config = dict(
    n_layer=8,
    d_model=768,
    n_head=12,
    n_kv_head=12,
    head_dim=64,
    d_mlp=1536,
    vocab_size=32000,
    activation='swiglu',
    norm='rmsnorm',
    norm_place='pre',
    norm_eps=1e-06,
    positions='rope',
    rope_base=10000.0,
    rope_fraction=1.0,
    qk_norm=False,
    attn_scale=0.125,
    bias='none',
    tie_embeddings=False,
    parallel_block=False,
    init='uniform',
    init_std_qkv=0.0266,
    init_std_o=0.0266,
    init_std_up=0.0266,
    init_std_down=0.0,
    optimizer='muon',
    lr=0.0115,
    lr_mult_o=3.0,
    beta1=0.93,
    lr_head=0.00473,
    grad_clip=0.5,
    warmup_steps=200,
    schedule='wsd',
    decay_fraction=0.72,
    decay_shape='sqrt',
    final_lr_fraction=0.1,
    batch_tokens=131072,
    seq_len=1024,
    doc_mask=False,
    z_loss=1e-05,
    train_tokens=963700000,
    steps=7353,
    dataset='wikipedia_en',
)
Each number is 50 + 10 x the weight over its row's rms, rounded and kept within 0 to 99. Layers, rows and columns count from 0. The size before them is the row's rms in percent of the matrix's.

# gate: layer 5 MLP gate, 1536x768, rms 0.0908, rows 138-183, columns 288-335
# up: layer 5 MLP up, 1536x768, rms 0.0979, rows 138-183, columns 288-335
# down: layer 5 MLP down (transposed), 1536x768, rms 0.0663, rows 138-183, columns 288-335
gate138 111:53 43 51 58 39 64 43 52 49 77 48 59 31 57 40 68 41 55 47 58 44 41 57 58 38 47 55 42 48 50 59 49 46 49 63 62 46 35 46 47 48 39 46 58 47 49 57 49
up138 122:45 38 66 61 43 40 54 44 39 37 60 62 47 47 56 48 53 45 52 54 39 50 43 32 73 49 50 39 40 46 49 32 63 43 45 68 57 52 56 48 61 53 41 44 43 51 46 51
down138 112:50 45 45 53 59 56 42 49 59 45 62 44 54 48 49 35 45 52 58 53 35 42 49 58 55 33 33 57 49 56 56 53 56 72 44 47 40 66 36 63 71 44 57 42 59 56 55 49
gate139 098:42 47 44 36 46 57 45 54 57 51 37 60 34 56 44 54 50 49 35 48 53 46 66 43 66 45 49 47 57 60 32 46 55 63 60 44 42 62 80 63 41 31 52 52 48 50 51 27
up139 099:49 41 37 47 43 48 60 51 41 41 54 50 49 36 68 49 48 61 71 60 31 52 51 40 62 60 42 32 47 39 59 41 54 48 42 49 46 54 48 60 50 59 42 52 56 47 45 54
down139 094:35 56 66 72 53 50 42 52 53 34 44 52 61 55 39 56 57 55 62 63 55 55 55 49 42 49 46 38 64 64 58 41 42 70 41 55 55 56 58 54 51 26 64 57 64 60 52 60
gate140 098:46 50 54 42 54 46 58 67 39 46 46 39 63 38 50 57 49 43 47 34 46 63 46 37 46 36 49 38 49 49 33 44 53 49 45 55 46 39 50 37 38 47 44 40 36 26 43 42
up140 098:59 47 60 51 66 45 48 45 25 40 52 56 17 62 39 48 41 53 40 41 50 37 49 52 47 39 36 43 51 43 33 68 53 66 55 45 47 56 42 57 52 56 63 60 64 39 30 34
down140 095:33 50 58 42 52 48 53 57 51 47 59 42 43 51 48 45 48 55 53 40 58 60 50 47 46 41 50 47 42 56 47 58 29 27 53 57 39 53 39 48 70 56 28 38 52 41 39 47
gate141 093:56 47 47 27 42 50 46 60 49 44 46 40 51 43 50 47 62 57 48 51 51 45 63 56 62 40 49 44 45 55 58 55 39 57 43 44 48 36 48 58 55 53 43 70 48 54 64 35
up141 094:62 74 54 40 65 52 23 53 65 50 37 53 47 48 45 38 38 39 60 61 52 36 30 51 47 46 56 44 59 56 51 51 46 63 53 64 38 43 40 50 41 36 38 49 47 49 28 49
down141 095:41 53 62 53 36 57 70 47 39 35 51 51 47 60 51 46 46 50 49 46 54 49 47 55 47 52 60 54 48 66 38 51 51 24 59 47 29 50 44 48 54 55 35 67 34 46 65 41
gate142 096:42 61 63 55 47 37 52 50 40 53 60 38 49 64 55 64 55 50 63 58 64 61 53 60 51 65 39 38 51 42 48 45 41 57 31 47 61 45 37 47 58 47 42 49 37 54 36 66
up142 096:60 53 53 48 42 49 44 52 35 48 35 39 38 45 59 45 51 41 49 34 56 49 44 54 49 51 44 57 70 49 66 41 37 47 47 44 43 50 45 54 44 57 63 39 48 63 22 52
down142 094:51 52 44 46 51 37 51 56 54 27 67 61 42 55 55 49 45 50 50 55 54 51 53 60 38 61 49 31 33 68 47 68 43 55 39 52 38 23 54 54 67 43 46 46 61 58 46 43
gate143 098:56 39 44 30 45 38 39 57 35 35 65 51 47 39 54 51 67 43 50 42 35 54 45 66 40 50 58 50 57 43 36 32 33 50 46 48 43 58 41 52 58 61 60 45 53 64 50 51
up143 097:58 43 50 57 67 64 49 48 51 49 41 53 60 61 58 63 47 55 56 34 57 49 53 35 53 50 58 30 51 52 69 46 46 56 62 32 72 37 37 41 55 54 59 55 55 16 39 48
down143 105:52 27 66 52 63 63 34 49 59 61 37 59 56 53 44 42 51 56 43 69 48 62 56 58 55 45 60 46 53 61 47 48 46 53 47 58 53 37 53 37 55 42 62 40 58 36 55 54
gate144 097:37 59 49 35 35 34 45 57 46 52 65 59 51 44 26 52 37 56 44 59 48 53 58 59 33 51 53 63 73 60 46 53 42 44 47 30 47 41 62 57 31 52 44 55 52 46 44 61
up144 098:57 65 51 56 55 34 55 35 57 49 31 46 50 47 44 27 41 44 49 56 64 58 67 29 31 48 45 45 40 63 50 41 54 52 45 62 60 40 42 46 57 43 37 54 50 42 51 57
down144 100:67 57 55 54 43 42 41 35 54 59 46 64 65 58 64 34 29 39 46 47 51 53 56 43 41 54 51 47 48 58 50 49 59 56 50 37 40 55 49 56 73 45 45 54 62 30 49 53
gate145 094:46 36 56 44 72 49 51 46 30 37 40 48 62 62 47 44 61 69 54 48 42 36 50 62 48 40 56 35 42 59 50 49 38 72 55 42 46 64 23 49 59 54 29 45 51 60 82 49
up145 094:44 42 64 73 60 55 57 48 63 64 70 54 36 46 47 64 42 44 33 52 38 55 50 40 54 40 65 63 55 40 38 49 37 52 38 44 29 35 52 61 49 54 54 44 55 74 45 55
down145 093:35 68 69 48 45 48 35 35 44 39 48 64 50 36 46 62 47 41 63 40 43 71 36 58 43 57 54 45 59 49 61 71 60 46 50 52 52 43 55 47 76 48 49 62 52 47 56 51
gate146 099:49 48 46 41 48 46 40 47 47 45 57 45 53 67 44 47 47 40 50 68 59 38 40 47 72 44 43 59 63 51 59 57 37 51 40 42 55 49 67 60 59 59 57 55 74 41 46 47
up146 097:37 31 58 45 42 41 42 65 46 51 46 52 47 49 64 41 46 54 72 36 47 52 31 49 46 56 53 54 44 44 49 42 37 43 45 54 49 40 56 36 61 58 49 47 49 58 75 47
down146 099:63 45 47 62 37 37 63 54 51 21 52 36 45 33 65 34 52 41 47 47 47 53 55 54 64 71 54 44 31 59 47 64 47 49 57 66 53 41 48 49 44 41 52 56 45 56 69 66
gate147 096:25 46 45 50 52 46 39 65 52 46 59 49 53 53 60 46 49 50 50 60 40 52 36 69 57 49 43 46 34 45 47 29 47 73 55 56 62 46 54 62 44 50 58 44 48 55 41 37
up147 095:49 53 55 60 50 57 50 56 31 51 55 50 54 54 66 41 72 57 61 41 48 55 61 38 43 35 49 58 49 48 36 51 61 54 44 39 50 53 41 43 43 55 52 43 52 36 46 62
down147 097:56 46 69 42 32 47 53 61 40 43 54 62 43 66 26 50 52 54 41 58 53 41 53 46 70 55 40 37 52 79 60 56 47 35 48 43 54 51 40 45 47 57 56 49 52 54 63 36
gate148 106:48 49 57 56 53 55 52 58 59 47 66 32 51 58 44 46 46 37 61 42 57 45 57 53 42 47 49 35 66 39 41 48 41 51 65 54 46 48 68 51 63 61 42 50 43 47 53 36
up148 098:50 65 50 39 52 44 38 37 45 55 70 62 53 61 65 57 59 73 65 55 39 56 55 39 53 55 51 60 48 48 51 58 48 58 59 52 31 56 53 54 60 48 42 59 58 40 34 50
down148 103:82 55 63 55 42 56 52 56 51 43 47 52 59 48 55 55 44 45 48 29 56 40 42 59 62 38 41 56 58 50 44 54 64 36 39 50 60 46 33 54 47 52 71 53 53 51 35 52
gate149 100:46 43 58 48 36 40 67 76 59 55 22 51 44 46 66 50 49 44 46 43 46 44 31 42 56 47 23 63 80 49 62 55 43 62 42 66 52 54 41 60 39 58 31 41 39 72 34 58
up149 101:62 52 44 59 35 60 55 67 58 51 45 51 40 61 41 41 58 49 36 70 53 34 62 68 52 58 56 47 50 58 44 50 50 47 57 56 46 61 39 54 56 57 42 48 50 39 46 54
down149 098:58 49 54 60 69 43 42 50 59 68 26 43 47 43 28 49 49 43 55 71 52 38 60 62 41 48 60 58 51 50 49 34 39 55 48 41 55 42 40 65 46 59 64 46 45 55 46 40
gate150 101:54 35 57 48 34 39 44 39 42 32 46 53 53 23 49 40 52 57 78 31 56 55 42 47 33 41 48 50 55 68 29 41 51 45 53 52 36 62 53 45 49 30 72 44 44 36 43 62
up150 106:48 44 38 32 44 52 28 43 51 50 62 63 43 53 46 50 37 37 40 64 44 53 46 52 60 56 66 43 47 36 45 64 53 53 46 40 63 52 40 68 35 55 38 55 46 50 44 33
down150 111:67 62 32 63 60 46 60 58 67 53 55 39 58 39 49 48 44 55 53 56 61 50 59 54 58 15 30 50 44 58 41 54 53 55 20 56 51 37 37 49 52 39 58 58 57 71 69 52
gate151 097:60 36 39 70 31 55 59 57 33 54 60 45 32 62 56 58 56 36 54 53 50 44 61 37 63 53 57 32 41 41 50 59 52 53 69 51 47 44 59 48 46 43 45 45 62 43 41 38
up151 098:50 42 49 51 51 47 62 49 41 44 54 53 65 29 45 42 52 41 44 43 60 30 49 47 59 53 50 51 44 61 44 53 50 32 67 54 39 55 51 47 38 52 44 55 43 43 35 65
down151 101:35 55 67 49 57 54 32 47 64 44 41 33 33 33 54 53 48 60 30 49 44 65 51 45 64 42 55 51 51 43 48 55 47 49 52 54 41 41 41 61 56 63 49 59 40 52 70 50
gate152 129:71 59 46 57 28 61 35 58 62 50 62 37 44 31 50 58 54 55 52 48 49 45 53 56 38 50 54 52 53 56 43 45 38 51 46 56 47 48 52 54 14 45 58 73 27 57 52 43
up152 145:44 28 40 23 58 59 56 57 44 52 19 51 54 61 62 48 57 57 50 54 67 61 55 57 76 58 43 60 40 46 69 59 60 52 63 66 58 29 43 36 41 34 54 56 47 58 36 44
down152 128:38 34 57 47 60 56 43 45 44 50 54 48 53 48 61 48 51 48 41 45 58 54 54 46 60 50 43 50 60 68 37 46 67 52 50 51 47 58 38 75 46 57 49 56 53 74 52 53
gate153 100:47 42 49 57 45 63 45 60 48 21 52 54 51 44 56 64 34 44 53 51 70 37 60 38 41 47 48 64 50 48 49 54 52 54 55 57 54 45 55 70 33 44 49 50 49 48 71 55
up153 107:44 31 46 46 30 48 53 49 53 29 53 36 54 58 26 64 42 55 64 43 41 51 53 51 61 35 47 46 47 47 55 40 52 55 49 62 62 69 45 28 39 41 30 54 45 43 52 39
down153 102:44 34 30 63 58 49 46 50 65 38 47 53 61 42 45 49 44 45 26 30 53 70 63 60 57 56 42 55 51 52 59 57 63 52 52 66 58 60 60 39 31 53 50 30 59 47 51 57
gate154 106:61 49 64 39 63 56 61 50 64 49 40 38 41 69 48 44 52 45 75 53 57 64 70 60 50 49 36 52 52 44 51 49 39 68 53 62 47 58 67 63 57 52 48 61 47 40 56 38
up154 101:58 31 48 54 46 37 57 59 55 43 36 72 52 50 55 68 32 49 49 32 28 43 42 50 56 63 40 60 53 56 55 43 47 56 54 58 42 63 60 49 41 52 39 40 56 41 67 56
down154 099:59 43 56 44 37 53 54 55 47 65 57 51 52 51 48 30 63 50 46 52 60 55 41 42 54 39 49 46 54 51 53 41 46 44 32 49 60 61 46 62 26 47 52 43 54 42 56 79
gate155 092:53 53 50 49 40 54 42 54 50 47 60 48 39 51 39 63 51 52 51 50 57 50 38 48 27 49 64 34 48 37 70 53 60 25 72 48 57 68 53 50 48 56 37 71 46 53 31 48
up155 090:28 37 34 49 48 63 56 63 61 56 47 41 50 56 53 38 40 43 39 33 39 36 48 68 43 53 41 59 63 56 33 46 32 59 31 51 49 57 48 55 45 41 63 35 47 55 52 46
down155 088:64 58 65 65 57 49 53 52 52 52 57 63 34 48 44 60 53 37 41 35 39 66 60 41 47 35 41 51 51 56 49 49 49 48 62 47 63 43 55 53 40 33 54 71 48 38 39 38
gate156 106:44 66 58 36 47 54 28 48 50 50 29 40 51 56 60 63 62 54 48 50 55 56 57 69 52 49 40 57 51 51 39 53 48 42 44 59 52 40 43 48 55 61 37 55 60 54 55 39
up156 107:62 51 44 34 61 41 40 58 53 50 39 51 67 46 46 49 40 51 44 48 42 46 51 43 58 45 54 70 53 44 56 52 42 68 50 51 40 52 53 52 38 45 59 41 68 61 46 59
down156 101:35 42 37 52 63 46 52 53 50 46 38 48 64 43 51 41 53 45 40 58 55 74 38 47 53 39 58 39 49 48 54 56 39 51 46 43 65 53 49 36 56 48 52 56 60 44 31 50
gate157 100:12 32 41 71 62 47 47 40 38 58 64 34 56 46 45 47 42 51 52 68 64 54 50 62 56 50 45 55 44 48 55 47 62 58 53 67 46 50 50 46 44 66 55 44 43 50 38 56
up157 098:42 42 56 32 48 52 52 46 46 33 64 36 47 64 61 47 59 53 45 41 50 44 51 65 41 44 60 47 37 47 62 48 43 56 53 54 61 53 54 42 38 63 59 29 43 39 65 66
down157 095:35 79 49 55 49 49 43 46 60 44 48 49 61 33 58 53 63 66 49 51 57 31 65 60 64 66 62 54 61 38 39 49 63 39 37 52 59 46 55 44 38 61 41 60 45 37 49 45
gate158 104:29 64 42 35 67 41 57 47 67 46 53 48 35 53 32 39 55 38 53 45 50 45 74 49 54 59 49 42 47 72 49 62 51 57 47 57 65 58 54 56 65 73 41 46 57 40 52 46
up158 100:56 44 52 56 74 47 44 56 53 56 38 69 39 37 36 51 68 39 45 51 43 44 56 43 55 52 50 78 48 57 47 40 61 59 44 60 54 40 45 50 56 50 54 54 78 33 42 49
down158 102:51 51 65 39 50 41 57 55 45 38 63 24 35 43 41 55 46 49 56 69 52 61 58 49 42 62 35 61 70 68 46 58 68 41 56 53 62 49 61 50 52 60 55 50 61 54 65 45
gate159 101:39 40 59 51 45 51 29 64 55 48 51 50 59 44 49 52 44 36 40 59 52 49 54 50 58 51 32 32 39 58 56 51 62 49 32 52 46 60 47 51 43 37 45 50 45 43 43 45
up159 103:46 54 61 58 53 49 54 47 41 38 68 64 48 40 56 32 45 33 50 42 39 48 52 40 69 41 44 58 53 39 40 51 56 62 24 48 40 76 58 57 61 57 41 35 52 64 59 49
down159 101:56 35 41 45 59 55 54 36 51 35 54 47 42 42 57 38 42 64 53 41 36 63 55 45 48 40 64 42 35 63 46 50 42 54 33 59 57 59 45 45 44 43 39 49 40 64 52 50
gate160 099:40 46 45 49 71 66 49 53 72 36 53 49 49 46 59 31 42 62 43 62 49 50 50 29 45 46 41 45 46 37 49 56 51 57 55 57 70 40 62 46 54 55 60 35 53 21 47 75
up160 091:42 60 53 55 67 40 56 50 65 48 38 41 54 50 54 45 52 44 46 74 72 50 60 21 63 52 58 48 60 40 55 52 54 46 43 55 53 60 46 48 48 62 61 49 54 50 38 70
down160 103:53 47 51 48 48 50 54 52 50 37 69 41 52 53 69 54 58 36 50 53 42 55 58 32 42 55 42 56 42 44 54 33 58 38 28 39 62 42 63 50 45 31 35 49 43 50 34 62
gate161 097:71 53 59 58 59 55 45 34 51 42 44 42 33 61 63 41 58 49 37 52 49 45 54 52 51 57 49 44 43 41 47 50 31 62 42 53 56 57 46 37 50 40 45 69 50 45 50 64
up161 095:56 35 38 48 49 48 64 52 49 58 56 68 41 40 40 45 40 51 57 27 45 52 56 54 38 62 68 70 47 45 48 51 50 52 61 48 51 50 42 61 33 55 58 57 63 53 42 54
down161 091:67 39 48 54 47 40 53 58 61 56 38 60 44 29 62 64 44 47 48 39 62 51 50 53 41 37 54 57 37 39 60 54 58 64 50 61 54 44 54 35 63 37 50 59 53 62 63 49
gate162 097:59 56 48 41 34 42 51 43 39 49 32 48 51 43 66 52 56 35 51 42 52 48 57 40 65 56 69 51 57 55 49 57 56 53 35 53 74 39 57 37 60 38 50 58 64 38 39 49
up162 097:48 49 48 32 42 47 49 54 54 42 60 51 56 56 51 58 45 40 49 40 43 41 59 46 66 54 45 35 68 43 49 42 45 36 35 67 58 45 47 41 57 44 52 36 51 53 34 62
down162 095:24 35 49 55 56 54 50 51 57 47 48 57 55 53 60 36 45 61 36 49 55 37 51 42 32 36 69 33 51 55 37 38 42 31 70 34 48 43 64 46 58 62 69 44 46 51 46 61
gate163 100:45 51 47 52 51 48 57 48 42 50 56 42 54 57 46 47 53 53 55 49 44 51 44 48 52 51 34 50 60 42 73 47 44 67 49 57 34 49 41 38 47 36 44 41 35 53 61 41
up163 101:47 53 40 62 54 65 52 61 46 68 57 54 37 65 41 41 32 40 46 49 45 57 44 51 49 47 52 40 43 40 42 59 40 48 56 50 55 63 63 41 70 46 34 54 55 56 51 55
down163 106:51 61 53 43 73 53 39 48 64 57 60 61 44 58 44 59 60 52 52 41 50 37 49 55 51 49 35 62 61 52 49 26 45 54 52 49 51 31 60 57 50 58 34 32 48 49 56 28
gate164 103:55 60 53 40 38 50 50 52 51 58 31 41 62 60 60 41 39 47 54 63 58 48 69 48 61 43 37 35 38 35 47 50 43 32 43 41 50 51 49 52 50 51 61 36 57 56 55 37
up164 104:53 64 59 49 41 59 51 54 42 72 45 42 58 54 57 22 48 41 47 37 42 56 23 54 56 25 57 65 54 51 41 48 31 63 60 41 63 76 57 27 47 43 33 45 60 55 68 54
down164 099:58 78 54 39 48 37 51 57 35 63 59 55 51 39 43 56 58 54 48 44 62 68 53 61 60 44 65 48 42 41 65 46 61 51 54 53 49 59 42 60 43 69 52 58 57 75 44 49
gate165 104:31 30 67 36 63 58 42 56 57 63 62 52 49 41 41 60 42 58 47 43 42 51 62 52 41 61 62 49 56 34 56 50 45 70 43 53 48 51 65 72 38 68 55 38 49 48 62 43
up165 100:57 51 40 46 33 52 68 57 47 52 48 35 61 48 43 51 66 45 49 50 54 55 46 39 52 50 52 51 49 46 44 35 55 57 58 36 47 53 65 46 77 54 55 68 41 44 50 55
down165 098:58 59 45 53 31 39 58 47 58 41 54 40 62 67 51 47 40 46 56 48 38 37 61 43 56 31 56 51 38 50 53 18 44 46 57 68 60 58 64 49 52 77 53 64 65 51 38 45
gate166 103:51 33 57 37 63 45 41 47 39 36 59 37 55 51 53 40 44 50 55 58 41 42 45 66 36 54 53 46 58 33 57 64 43 66 41 67 62 46 69 63 51 52 53 51 48 47 38 61
up166 106:49 45 50 50 52 41 50 18 42 57 39 58 71 46 47 37 47 54 50 56 46 37 43 34 51 58 49 36 47 64 50 59 21 41 55 53 59 60 60 38 41 52 43 55 44 48 61 60
down166 105:54 62 57 39 57 66 55 41 59 68 53 42 55 43 45 57 36 39 51 34 55 41 39 45 53 43 72 55 59 41 51 39 51 62 57 43 54 53 62 44 53 67 43 43 37 54 57 61
gate167 105:59 31 51 54 48 68 59 44 49 26 61 65 47 41 50 49 57 54 47 47 60 64 60 41 54 41 54 40 52 48 37 38 62 42 45 47 46 39 59 70 61 66 43 42 56 46 40 44
up167 104:59 37 68 62 65 59 54 44 49 52 56 55 48 51 47 40 50 55 53 43 57 56 52 60 44 53 71 43 26 39 40 46 60 32 49 54 54 54 48 58 51 61 54 58 56 52 51 46
down167 104:40 65 51 56 61 44 47 56 44 57 45 51 46 45 56 52 29 45 39 57 57 67 61 46 60 55 55 57 50 54 50 41 33 36 44 59 45 31 50 76 54 56 63 62 53 60 48 37
gate168 101:57 43 51 53 31 49 43 52 47 49 56 54 38 47 40 29 49 69 67 37 46 47 65 42 51 49 39 50 45 55 42 43 32 63 51 57 48 49 59 37 28 41 59 58 58 46 44 59
up168 100:50 54 68 66 47 46 55 59 25 48 44 50 68 45 57 51 52 45 27 35 30 57 40 54 36 45 56 44 38 66 52 55 55 45 51 65 34 57 26 55 58 46 37 51 46 39 55 53
down168 106:66 44 48 53 49 43 54 34 59 49 35 32 55 44 44 33 43 63 57 30 55 42 53 53 51 49 60 50 54 50 52 46 55 49 36 58 52 52 38 47 34 50 36 53 51 40 58 64
gate169 097:51 59 47 52 53 59 51 46 74 54 41 50 64 54 45 47 42 51 40 52 60 47 58 55 66 57 64 45 34 59 65 51 55 52 56 53 43 53 46 45 75 45 43 59 29 36 28 66
up169 100:50 41 37 52 50 61 46 48 54 41 41 42 48 60 54 35 44 45 50 34 57 55 65 64 43 41 56 42 39 47 43 39 36 42 57 36 40 57 50 62 50 51 53 39 59 62 42 65
down169 101:73 63 52 55 44 62 47 49 30 51 50 32 69 49 49 67 55 54 65 61 41 53 57 60 63 30 60 33 32 27 35 29 54 61 47 43 49 48 63 52 48 44 56 59 40 44 46 40
gate170 093:48 57 44 56 49 41 50 57 73 54 37 44 53 51 53 57 62 38 52 51 56 35 45 51 44 51 46 53 46 47 60 46 48 44 48 47 39 45 51 58 45 58 44 60 43 56 61 59
up170 090:48 52 36 62 58 31 65 58 55 59 54 64 46 55 44 41 49 45 54 41 42 43 42 41 47 63 54 47 47 37 50 54 62 48 51 43 43 48 62 48 45 67 45 49 72 38 48 50
down170 087:40 60 74 30 41 38 38 41 56 43 44 46 61 66 44 64 47 36 48 69 61 55 40 49 48 61 66 51 45 49 46 54 42 47 52 40 53 56 54 43 56 62 37 54 54 55 52 56
gate171 105:38 34 49 49 62 52 59 66 45 46 67 50 48 26 50 56 58 46 53 43 60 42 54 66 59 71 58 44 31 60 45 38 59 45 50 51 38 53 43 60 54 36 64 30 46 59 52 48
up171 104:53 62 47 65 57 49 36 49 20 47 58 48 44 33 49 51 64 61 53 51 46 56 68 40 53 45 47 50 53 33 57 48 49 48 76 46 66 49 49 47 49 57 35 57 45 51 51 53
down171 102:67 51 56 68 61 44 44 56 44 55 44 56 65 48 40 60 60 46 61 49 43 53 41 48 57 34 51 57 41 54 51 20 59 30 52 47 59 48 34 35 52 36 57 55 62 52 59 57
gate172 100:30 65 56 59 46 57 56 47 54 42 47 63 55 61 48 31 64 65 58 42 56 63 31 48 59 58 49 53 36 45 50 45 33 43 68 45 63 58 62 41 44 39 71 36 56 45 50 40
up172 099:33 54 46 46 36 49 61 53 62 75 47 44 57 46 44 45 58 40 29 36 41 60 48 49 54 55 56 63 46 59 43 39 57 53 47 61 49 45 63 36 43 47 46 58 44 36 47 40
down172 100:59 47 34 54 52 47 58 47 48 47 45 53 51 48 53 32 38 63 45 46 33 54 43 44 38 46 42 49 42 50 52 57 50 57 66 68 55 68 57 52 35 47 39 50 57 48 53 54
gate173 107:49 60 63 75 52 48 56 52 34 42 51 52 47 39 50 53 50 58 49 62 35 54 60 56 46 55 33 51 52 60 47 40 47 43 55 58 43 49 42 59 45 49 37 58 33 40 60 44
up173 110:50 54 45 46 28 43 39 64 48 59 50 52 49 28 39 55 53 54 62 42 50 64 40 57 33 32 40 50 62 44 55 65 45 28 47 52 69 52 64 63 35 53 37 62 48 62 52 40
down173 105:42 50 62 51 61 60 45 64 49 52 52 62 50 47 64 65 44 54 52 40 43 37 61 63 53 55 63 56 70 41 38 44 62 64 63 37 51 41 48 47 51 47 37 50 52 60 34 40
gate174 093:56 41 51 36 47 60 47 22 60 53 64 61 57 37 53 64 48 45 62 28 46 66 59 34 47 38 26 61 43 54 40 38 53 46 47 40 43 64 68 48 44 57 38 51 40 52 61 44
up174 096:39 55 51 52 51 47 51 45 58 59 56 50 58 54 58 48 45 57 76 27 45 57 44 68 36 58 68 53 73 62 77 44 26 57 66 67 27 44 42 56 45 60 48 41 45 33 50 44
down174 096:71 45 60 56 65 50 54 32 53 37 49 46 62 47 55 48 57 47 43 44 44 72 62 51 35 47 44 47 46 53 38 33 64 64 38 57 48 64 51 65 42 43 58 42 46 52 36 54
gate175 093:37 63 52 57 42 54 62 43 47 48 64 70 40 41 51 48 64 52 55 41 65 52 54 41 55 54 47 35 54 58 44 31 47 59 50 49 33 41 48 45 31 62 52 50 52 53 41 57
up175 093:43 52 44 58 54 58 46 50 45 65 45 68 55 43 34 59 46 48 49 38 42 42 44 55 78 55 48 50 65 50 69 53 37 39 45 57 51 31 37 51 45 47 51 46 45 57 45 51
down175 097:48 51 67 37 53 42 74 57 34 41 59 41 64 64 53 55 45 59 44 52 66 53 58 39 52 46 60 55 54 47 46 60 56 48 52 46 50 45 56 37 53 71 48 49 64 21 47 46
gate176 099:57 54 47 30 48 58 64 37 52 64 42 71 41 49 60 49 59 32 33 54 39 60 67 62 39 39 64 31 55 67 35 12 74 53 60 50 51 38 48 41 30 55 46 69 45 55 53 46
up176 106:57 37 34 37 51 44 35 48 45 40 28 39 39 42 48 45 41 61 61 54 54 42 57 57 60 49 35 50 62 60 60 55 45 43 53 67 45 59 38 63 51 39 60 61 39 58 56 53
down176 101:62 28 66 51 46 51 56 49 43 59 53 48 58 48 64 42 52 48 30 62 57 45 37 51 54 47 56 49 48 36 60 49 42 51 51 38 47 51 38 54 56 50 49 46 53 47 46 33
gate177 098:64 61 42 56 32 41 40 52 47 36 43 62 32 58 55 59 54 44 49 31 45 45 56 37 48 53 63 31 65 55 45 46 59 45 55 47 39 37 45 55 61 64 50 71 58 47 28 51
up177 100:62 36 61 55 58 46 28 54 46 53 54 42 66 51 32 57 36 40 43 52 56 64 43 40 45 33 57 47 40 43 59 44 51 47 36 41 51 50 66 56 56 60 74 57 65 41 51 63
down177 098:63 47 47 54 46 47 32 56 30 46 43 35 56 52 41 48 46 33 49 46 41 39 50 50 78 42 47 49 45 53 52 55 68 69 55 63 29 48 64 40 61 41 38 39 43 80 55 52
gate178 103:44 29 51 60 45 49 62 40 63 45 29 35 49 36 55 67 54 39 38 43 40 47 59 48 61 48 53 57 49 56 51 57 44 42 48 62 46 46 41 36 54 46 40 35 50 46 52 47
up178 099:45 54 38 56 52 47 44 46 32 48 53 51 51 57 46 46 62 51 62 55 47 52 54 51 49 41 51 49 40 48 57 52 57 52 57 47 56 45 39 54 59 57 51 59 59 58 52 50
down178 097:75 70 58 50 38 63 46 66 67 47 74 61 38 40 55 35 45 51 53 50 46 54 43 26 44 37 35 50 64 47 66 48 62 51 35 51 72 54 48 46 46 42 69 51 41 44 39 57
gate179 099:55 67 52 35 34 34 55 55 41 37 49 67 44 70 48 52 55 62 46 39 62 62 37 48 48 66 41 46 51 49 67 38 56 68 52 63 57 58 52 36 51 66 52 37 48 30 55 48
up179 116:39 49 47 52 48 42 53 60 48 52 52 47 45 47 53 36 55 64 60 41 46 56 50 50 65 55 20 59 38 46 59 46 45 44 44 54 62 55 63 41 38 59 35 26 43 44 55 42
down179 109:46 79 41 43 64 51 51 40 50 48 64 61 49 50 19 45 46 58 40 46 56 59 50 39 50 75 68 51 64 44 46 39 53 61 53 46 48 45 48 54 43 59 58 64 42 34 62 64
gate180 099:30 57 58 51 48 60 37 45 50 60 50 48 43 64 45 62 60 61 34 34 43 62 45 36 47 42 42 64 65 31 49 53 36 61 45 53 41 43 40 55 29 59 63 51 38 44 53 60
up180 099:61 54 52 49 32 54 33 50 39 59 65 49 52 44 48 46 43 78 30 35 60 55 43 45 57 30 41 52 38 43 50 39 39 43 60 57 39 35 68 68 35 58 52 56 62 43 50 47
down180 100:38 63 56 40 70 38 47 29 39 42 39 26 47 47 52 43 44 56 43 36 54 40 42 44 49 64 46 52 51 50 51 63 58 49 52 68 51 60 42 56 53 60 54 49 29 46 49 42
gate181 092:47 44 41 46 62 57 61 48 22 30 51 61 62 51 46 35 56 67 69 57 33 49 37 44 36 64 65 35 63 28 40 52 53 58 61 35 54 48 19 44 37 46 50 50 32 59 44 53
up181 100:76 42 56 45 58 45 50 47 39 48 55 53 51 40 44 42 54 58 66 31 33 30 53 63 47 41 66 63 64 56 38 54 44 58 46 44 43 48 26 52 42 41 49 42 41 47 54 73
down181 094:58 44 50 38 27 51 46 57 50 41 67 49 61 37 51 56 65 50 63 50 60 30 50 71 46 57 49 55 61 33 43 49 55 47 61 56 44 51 28 49 50 42 28 50 41 48 51 48
gate182 106:31 48 55 45 55 55 65 32 72 48 34 32 37 43 57 55 44 35 23 50 42 63 57 56 51 66 47 33 46 37 51 59 64 64 59 59 45 51 45 44 53 55 39 75 59 45 52 44
up182 106:68 70 63 48 50 59 38 46 38 49 71 65 46 60 50 49 56 41 57 55 61 52 39 55 57 47 71 48 51 28 47 36 50 47 62 24 57 50 54 49 47 38 45 32 41 43 59 49
down182 106:67 63 47 58 56 45 58 49 44 57 59 52 40 49 54 50 55 44 42 38 40 65 62 46 38 44 48 49 47 49 63 40 68 46 73 38 42 58 36 34 53 57 65 65 39 35 56 44
gate183 102:52 57 41 52 61 57 53 44 46 64 51 48 32 46 57 44 43 50 45 48 37 62 42 41 22 75 45 50 39 57 50 53 47 63 36 43 57 46 60 70 52 44 56 51 48 47 37 44
up183 106:44 50 45 31 43 61 55 58 39 41 42 47 60 55 67 54 48 47 49 75 38 47 43 46 70 57 57 54 54 23 49 68 64 62 36 60 57 67 34 27 43 61 62 51 56 49 46 58
down183 100:23 64 38 63 50 47 48 64 50 70 53 62 59 46 75 38 40 48 46 55 47 26 57 52 55 37 51 56 49 48 48 40 48 50 45 38 56 57 46 49 58 57 50 59 42 56 53 46